Part of a small language model's weights.
Architecture: RMSNorm before each block, rotary positions, untied embeddings, normalized queries and keys.
Training: a variant of SOAP for these matrices, 114M tokens, 7364 steps.
Each number is 128 + 24 x the weight over its row's rms, rounded and kept within 0 to 255. Layers, rows and columns count from 0. Numbers have three digits each. The size before them is the row's rms in percent of the matrix's.

# down: layer 3 MLP down (transposed), 512x128, rms 0.21, rows 317-341, columns 0-127
# up: layer 3 MLP up, 512x128, rms 0.156, rows 318-341, columns 0-127
down317 083:098139161138172124104110129156161102145122100180174121143127131147084120118141167152104130100091095122118148159116115111126142115149143108138108099116106156093127078159080132133145154119110122123159134133173119108129135142157152127156157136136098124139107126130166152132102139107124158163125110132152103187130133162184138123106139115140136124164124129142106161113132135095045125108152
up318 118:156134138129137143120129131128150135144146147099115151104121092143105149125083142088187103115187101120146107081101136130082149109163128150144162129130107109067076134140139156111126146164138113122123151125182124143098124121146160138150114142133120153126114138152094137056154140128120127152145098154116141101150090152105141126165157124120175112155104104119125104114093149133160116135146
down318 090:118110141136149135123124137170155173102127121150088119114116112142075130105104086162099171124124149165143156129140153133121098119101126117154132154133097136097135114130115105157138130106131135111083177148161111150149127118168088076140118145141158146079143139143123142125081147139089126186122157100176098110112136135119138093153144088117137114103163159121132100131101147137140170119113
up319 099:179115127159150115165137103159106144125128159106155088120068146151120108109128113100175117134162151119185131132115105129116115103172144170102138116091131139103094133144141141099118132136156066137126135095140140138104127122132158134113112120131113125113162109123105147132146150152124089098187107097101100092136136126146123121094145135088153156139118131181148173167139126126120133088133
down319 082:137100141066113120150154122141181149117163105146152153138178180116122166138159088162115102128124097134095118129098131129127118161097124136144112139099081114131120143186176145125137114138160133137173152118112160124129123140131131112123104123113123146145144138102160162107096147121152133135110109141100150139066110135165140107073116100156127138158127142096118163122123112145121077111142
up320 090:114096158151178096141148111177123157088135150102116155138128105153159129123110167131143106115087156152171166126162122140108146110150140102140152145136067124096180120137170104129145128141155115144133142090100128147106123147130136117104156129129157148085124113122132105131116102166130148140147109121131120091153126144129116180149139156104095118073131156086135118190134120161119127138115
down320 062:159106133110128123116120139091134201124105111127181119121150098115139122172109119106108153132125122158062099117158099125166172094140180140158119106119130148136144142143126076088119097122104110157074109139133121122145090109126146134112113155153141161125125137137176148136110149142136138104159137114112112150062141155132159107125155115118137099141130142167113142120151140153137095146149
up321 096:094143130136096116135126112135151140041137152103135152147116136192183129146143174117112138164144134112135131162152141146111167115152124153107143154152133112106109129130118124133162116166158139094163150149133077142112149103124119116128137125176117165132106161148134138114071094132100131113129149126111093092135148111128162099142192102125125100145122099140121129133141129082135104115130
down321 081:105142136089109146128108107140121165101169133110124170139139135120111140162144152149087130156114123127143124141136114137126110132094166158182102096155182101111108129128135113116167116100118151113121138136116143150134117157133136091084121086137106169136122137154100152054145145099100138124116167141138081125110156113172103099103106079136118102135084122099160109149143121132129096126164
up322 122:131102138132158082169081104101147101154131134112131124154127133165154116107114132160158107110183142129155119132134155155138168111144124138136124154084129138105128110127154127138138110146122112163108121134166165136088139128128120153143136117131120172122098077115069150108168154142150150099099122137152117105090139100096138152146102140127178119087070124121122136107151179116108149164145
down322 081:098130114124128189146119129111154113175101128169163134139124115141154134171122138150112138141137130103120149092092122107147135107128094121167074118149132121130123131133092114107111077139137139166118094146077141067136129154157145129094137106160116189093107101112123125062183135139132131120121125135143142135128139132115121169148130141119112101155130164071118141117152129138125100130159
up323 079:093123163123161101185135094139119109090073114118141132146155188125092107103120162167166106154096120117174134150115132145148156136133107110091147174157169133116133123138125148142121173160181133139149117138172103133123133113096119112114105149165158110130131128123093100122099113147128148137149146118107163111143119134149120160168104134108133108084102138086143097127135115140143147146117
down323 081:084119150129114123145139121126136165123134138098138129110139159148127153144146122160103166153141129109118136097065156125125153127161095106117091159175116141127146121155112170130117113112154164202119116129136111153129130115144117130163126084130139058123149137104111113158151134148171129123089115114110122113103154146154131124154167129143142098066152098147120150139123090163144107170107
up324 118:133109136139142159096128143134108143107102140072158150108135107141146109096156155128138115136095069101102143151122157121125140140105110109128135119154135119141116065130110166145151117101165138117104142150131157131107144161126154096117135185125149125091159170116105098121140127123152106103131116123109168104126091160122091140129159134123143159132078119135176093117161166137094153183105
down324 083:100121133125119117138113105129154103127103133153066116106115169114115168160148109139128124154133098138137101144171129121105110129094136135145123105129112106146121132093131115135110134146136119120137120098149138181153202128103127140135084111095126091142124091107126166117116171099097096163127155164185108154134111141118103132119170103090132116157136150126135137093105112084070101157115
up325 102:162123128085165085132116120128149114154136098123126123095140151149071116096097116112135112132137104121148109124120108108179120186150149138133080127091109152121161114130170181142132136122117099134094179145133137130179096075129119178118147091152135135145119106125170111115136120130122161106113146111096157102105118143128125093115139092138100110095135087136138113117133153128109116170150
down325 080:147106138138131146127067140126174103125144168134153149117152124150151141133086121147122116158106126104103143109091151140089120151123130122136099133180117176142140125108096117105112113122115135154119166124095143121163164138120081117131098130116085166150123095139119126083128135160131095128109134176148073211127090121135132121157135096157124115140130153133109133080142147097118117118140
up326 101:095102164124112135122141097130149155095125145119104123131124137155143134100096120138141148130153107134160093112086134172133193139119085124151124144133136168144144125125151123075095136156146099123095143174129110098145122127137102144112082155111144120148159129100102142133122122179099138122105104143133167113159148186138083111112134131112123151164123107141144140166110126071111069120113
down326 077:138131127140114177130150132147180156139136118148136108165134127156145146156144130128100127122136177156129100112134131175135144155091108121186110100091142103125124108154122108091097125130111146120117159113143110075130141119147111111149120122121131166118129150150147131142147129201135127181126102120192157135147140127145141131090150159091120116131118148132152133118138129115086051167141
up327 114:125164147115132119126112083137069137085144109124096089122126139081118148100079186135120149159134129100151126159150113162168139144155102153110118114145131160138117151111107168102153128152157093098083126108157138151128135134131146129124115139145137147117141162158096114134164116168093168122097129109100136095160120109107128100103137074129132132141134093147118147136167161143107139120093
down327 088:133118151112105112107130137142139118144141141159148087143107133186119159103138159154078115111107142084109172134112168115120160118129122156152150147145106114104111112153143121088127099118124192152119106108131149077146183129151128106134102114150108132118155106149164120096126140135135135124145140149206119103150134127149107167137173092127117138118102142097104165135153125095094099118132
up328 056:166125142110168149164152147125085123121087152128130116118101130099092142115142110080162107119107133138149172171136124112138156141117141090091132142153137118063108109125139151126148078151181123121115127125145153124105117160159163143130125132111120118147147107071116125172150129167111143119129124121112105103156138131158105115169105157104104101069115137139140111123136119180106120090143
down328 180:124098127116140124086154123120113095073121110145136142091129156146136122116150170173086136148130101132140117090143097163129160158131130084146132111148123100119126138119100091121114138108149099147107118093158121135142150185162111125160123144114120161154140082135179146132144138138107152091113110095128134130116084120081139147097154137155139179117144170143086103123123131109135118170169
up329 112:157136095098139169093103160128133149140128116099128104153133167091121129119107166141160171107069128086124141111107121137152111138133096144137132135105138142140136094163155119119096153090106101131118101122112150127129145120155105120158143092163122119120181172166078121155129103117153112113113156121114141113105045158156116126117141131127116152129148170110123112118112184135107135148114
down329 078:166101142152106076145136141153112113136144117186131107129098110124155132136122145142048113121113148116116124112151109107118136175103120137163107093137121125165138078117091126113123101125175128133160159117132092168109124121142093112145089123128110139111111101137135135129148116134141085152139144162148127172112134131147156137080149069120116102113123112145174153082122115096091140130137
up330 044:140101146162173104148154128147099131123090129111145127127101145141110140118174155106150168128111120129151171136132129148097128109142136108141104179169116122119133087116178132123112139122179128129131133100106133083092109148136136127119087148085150094096132128148097119119123101163123137119157115135100116076177101130127038148150142131103153131126085101125127134130093114126140130158114
down330 044:136136124137126152130171139145177135181138135106176111170135109133144104182131085099106133162118112131143162104116147136141158121128132089134118114139126107167128145127123087110112105138146097102092137085121116105139125106085143120135137138139110148149148140153167170119102205152103115138114151153143157114110119126161164184122134111092139153125133143111123147106149128115135072138166
up331 132:137120169093147104168130117164107160106163174124138087139155104118124088111098127115101134127127102113141108149138059166172109134110132116112134165110131160143141159153096176129128131123115160063060156086119157127089140167125144123132118107140157147148120146138125127134141125111115150139139143171133144114155113139108119125108123109150146119081145095118120114151157160145146135161115
down331 094:188132124101088104126133134127126101133155138072103122127135154122085170130108134150139127135115175117145156135125158126087154107138135134132130159138080160078123135119078152103147146122116140142107116122168128124124143103147106128122132142146095086124189128110171095094098105160143139154184119159145103106136160107111084159103157119127121136147152135101111156121133111139105091105141
up332 119:135117144102114084121109119172106137155155139139130136196141107134154135114120135141094111126142127097108143117142131130080169164101141107121138135093093129109135148092204126150133147113127138118114098122126105128177112124079068160111125108140141163131129097116106177134121119116131140130138103123113140120137151111163162123133098132171141120112110100121126131128192163184142129091109
down332 082:157120137105117137155119134129142126130106149179141104121172106137082113204160145108122152143133131135140145133096090185131115135086116119145115120103094140137115135134099124128136117129128086126132137123169089101110114124142128105109167138131115110146151140161160126109127124096074089148154133144092105147122134133094111130142106141140142126143142108111086093081093098077136122078079
up333 123:196177160172118093139114107163109091114116130132134077121116115101136117129144104117149127119164152144149148140105127101123100143154108165092079094109113096175103121128135137110126140156156131150166106103095139132139144151120141134182108154133131168104158144142068097136135117183140138117149113116123154103122112127109141123107108173135117168108123133116103129126158147129126094100104
down333 093:141104131154160147113133138135125103125082123122157096120164157147109179127142151168104123141116141137106173133153142119133138145134145102124101121128067184087133085135132099167120125128104134102124148117130093115122129146114099113137156147182101133193106139135133170151104127089130147156166119135170163150140139152156139139130122103132120114156154124116111158124132094128055102125134
up334 087:156112149147159105141179127123093112144143106115151139138083125153118123120147177105141093106122139121127154139145120190134129117133069108140169164161127126114140087112157102115173116148149128142138124082165144092109139143135136146106129107119178164112144088129124117130129100122111159163140098125106133100150100186130114126143131120140096172107109115113122111136130095163146164174104
down334 097:129149113143098134087120128102133162120130105128108096095112165086120119133088163103112097123149151137143140121128088137161098152139141145143126134131133102173117139126119152172100135131136121144106089099109146134116141111152153143106116121074148116137117131152162143125143079158135104072183102129141107114140163142094149131084147127132122129086068154144131129063146135173111107138152
up335 111:138137119127126151164097119135114184124124097125042140131116149149124117112098143118130127155134148100116143084128138162115100162130116115119131151133123127162121131133160156101087110117106100123068138137085158132135135149105089139131145162082157130079165123192157144147132125153118151142123123124103136106136148095158143104144119157157146146138150132166142115107177156159158124128103
down335 076:101134152082121120155118116133143121133129128133170127104115097113128117080157152129067147181122129118161114125145155114117147102104164105160099095122143076100133100085102074143130161115128123112135122128120140131121140125114169171160101127125186128093111131136137144126120134118118102148128108186155079132127104172143150138108139106119116102117079174116104112117101113098108152121129
up336 098:116120127131122137146074147144111077071099118103095110140116144140063114182129143144146117139162134074160162125111124127120096162093130129175111163150118144092075118162090149116156146139129145114142125148110114123130106103166123137145121126120126123098157096110158141118139114131113134119143106123121147120103138102112155100130144147123079123148149133121128188098145135118131075088102
down336 077:122131095117093151120114137103136119152124142161107126132141118162087108140105116111127159150129180130136150107133118102184136084108168131158131124108154118114092165167088090118120091104099140148131136138098112090119089156135142123156121100140168147104113144136121145118169141141173104160105142093150115122111114123149159130110089154148170112142099157136144170080111135131085156124165
up337 106:110100101131127139112144143077060137120169125101073133120139155097147121144140116126119149148130091097139163135129109099111165113127128110105152137116121118125143157138135104099135119132149145126106157114103155093144113181121098137117123140133144162146155181122200057122161121141161108132109160113097150144133146123124126148157115123121148136140105076143150112141133121124186105102102
down337 086:130117152162109116133092105122138137108110111139153129142108168070117104118139108138125134181126144158128157110152144084109124127125122139140115146160122112098121143187055133083122136182135161142151152146114081152127113131088138142147157103135120138098103103110115177157143109139151117116134154148126140183107147108124163151119143101099096113171140147108089117127161127140103122163141
up338 085:142132166122158104101122119141117130140152118106108123135138140115146128121127117123153163142131098123152178142144143150114148117140077122131129175164153088101156087160144116135119140164143132099131104117149108132114101131135113053129153104136134096065115108115111108128132125136145129130165096086076099123108126114130135121150164109086097163095105112125175109143134124176188166126129
down338 064:133121117123126103092167141121138115114119120157124157132133091139108118156093136186130148117128104138101134112143071107150149116145131153134098072114117137166098113101120117124108150105145155120116138150128133115102143120148142144111128148183115113136146118106104152156149185074094141169126109135051115104156140118135102125096098145104180158118156117136113116086127170137136137162147
up339 117:133131174143079122183122145116118104128165152107124117098140142138145120165116101165177099110122138109129115127112148107113113129136163137084127159146108146110068111113164095104102144137151099145129111125144125099120128142136148128125160099106101162127134099169138138122158118118102172094131113094113188157132142129128119120099124152095185154108095095136138139146105123088163136091098
down339 079:130129104113148123137115093103130161142126084131131106112178134113117116124158131151074126112094114112106120146141136113131091112149158115155137103113155145141169121126091130093101143070104145136145132156129069127106141136145114111130082109125161126097124116119089154116072114114144102153155138139147143133086129123062131175107160104087155154179137141136151127119095127146135115156163
up340 072:182118112099132105154133147133108131132143153123163122153124169081115134086150103129146125131087094109175159148096109136109125164141130087102098150175110104101123120133140137094148107158129121114120111139159165111118136152120144144166128117109091152146142138151061077134128080106128152156139114139109150115147123151135084087144147138124127125112079133114168138159116117102164146145103
down340 071:086135137134125142155099114118117135196128130089151108141122142127182144126170129132123141090146168138180115090099109166133127131086153146124133127146165112122131140112144114073164107141116118136087068100122153144102133134105144104118142114137144120104123127115146095139171087154097131167157100138154148136135144174112130147163139119114172125167090117087129156145137134126131108155114
up341 112:162141135132108120117075134116119155107169089117121091164153131140088133104170113096141102136109157110135158144150143168099116159119113139139135147195105135120078128157149116129148124135133125107097147108128119138134117124152098124142101096103105105111158134104140168094117101118160140104155131146134124159089118074172147049133118122097142119143163113107121152143165141119118127097116
down341 082:134128129091113126088152168107152166146163108118158147148118135122084134136136168131102120158118144119107105140130137179134123107110122170151138109168126127131102112141107110093135122112130170148140189153126144115160125156114154068160112116118149116147135093145171121156141146151153138122140165122155074139106093138154086050121115142125104096153116125152141135133098126130103152152137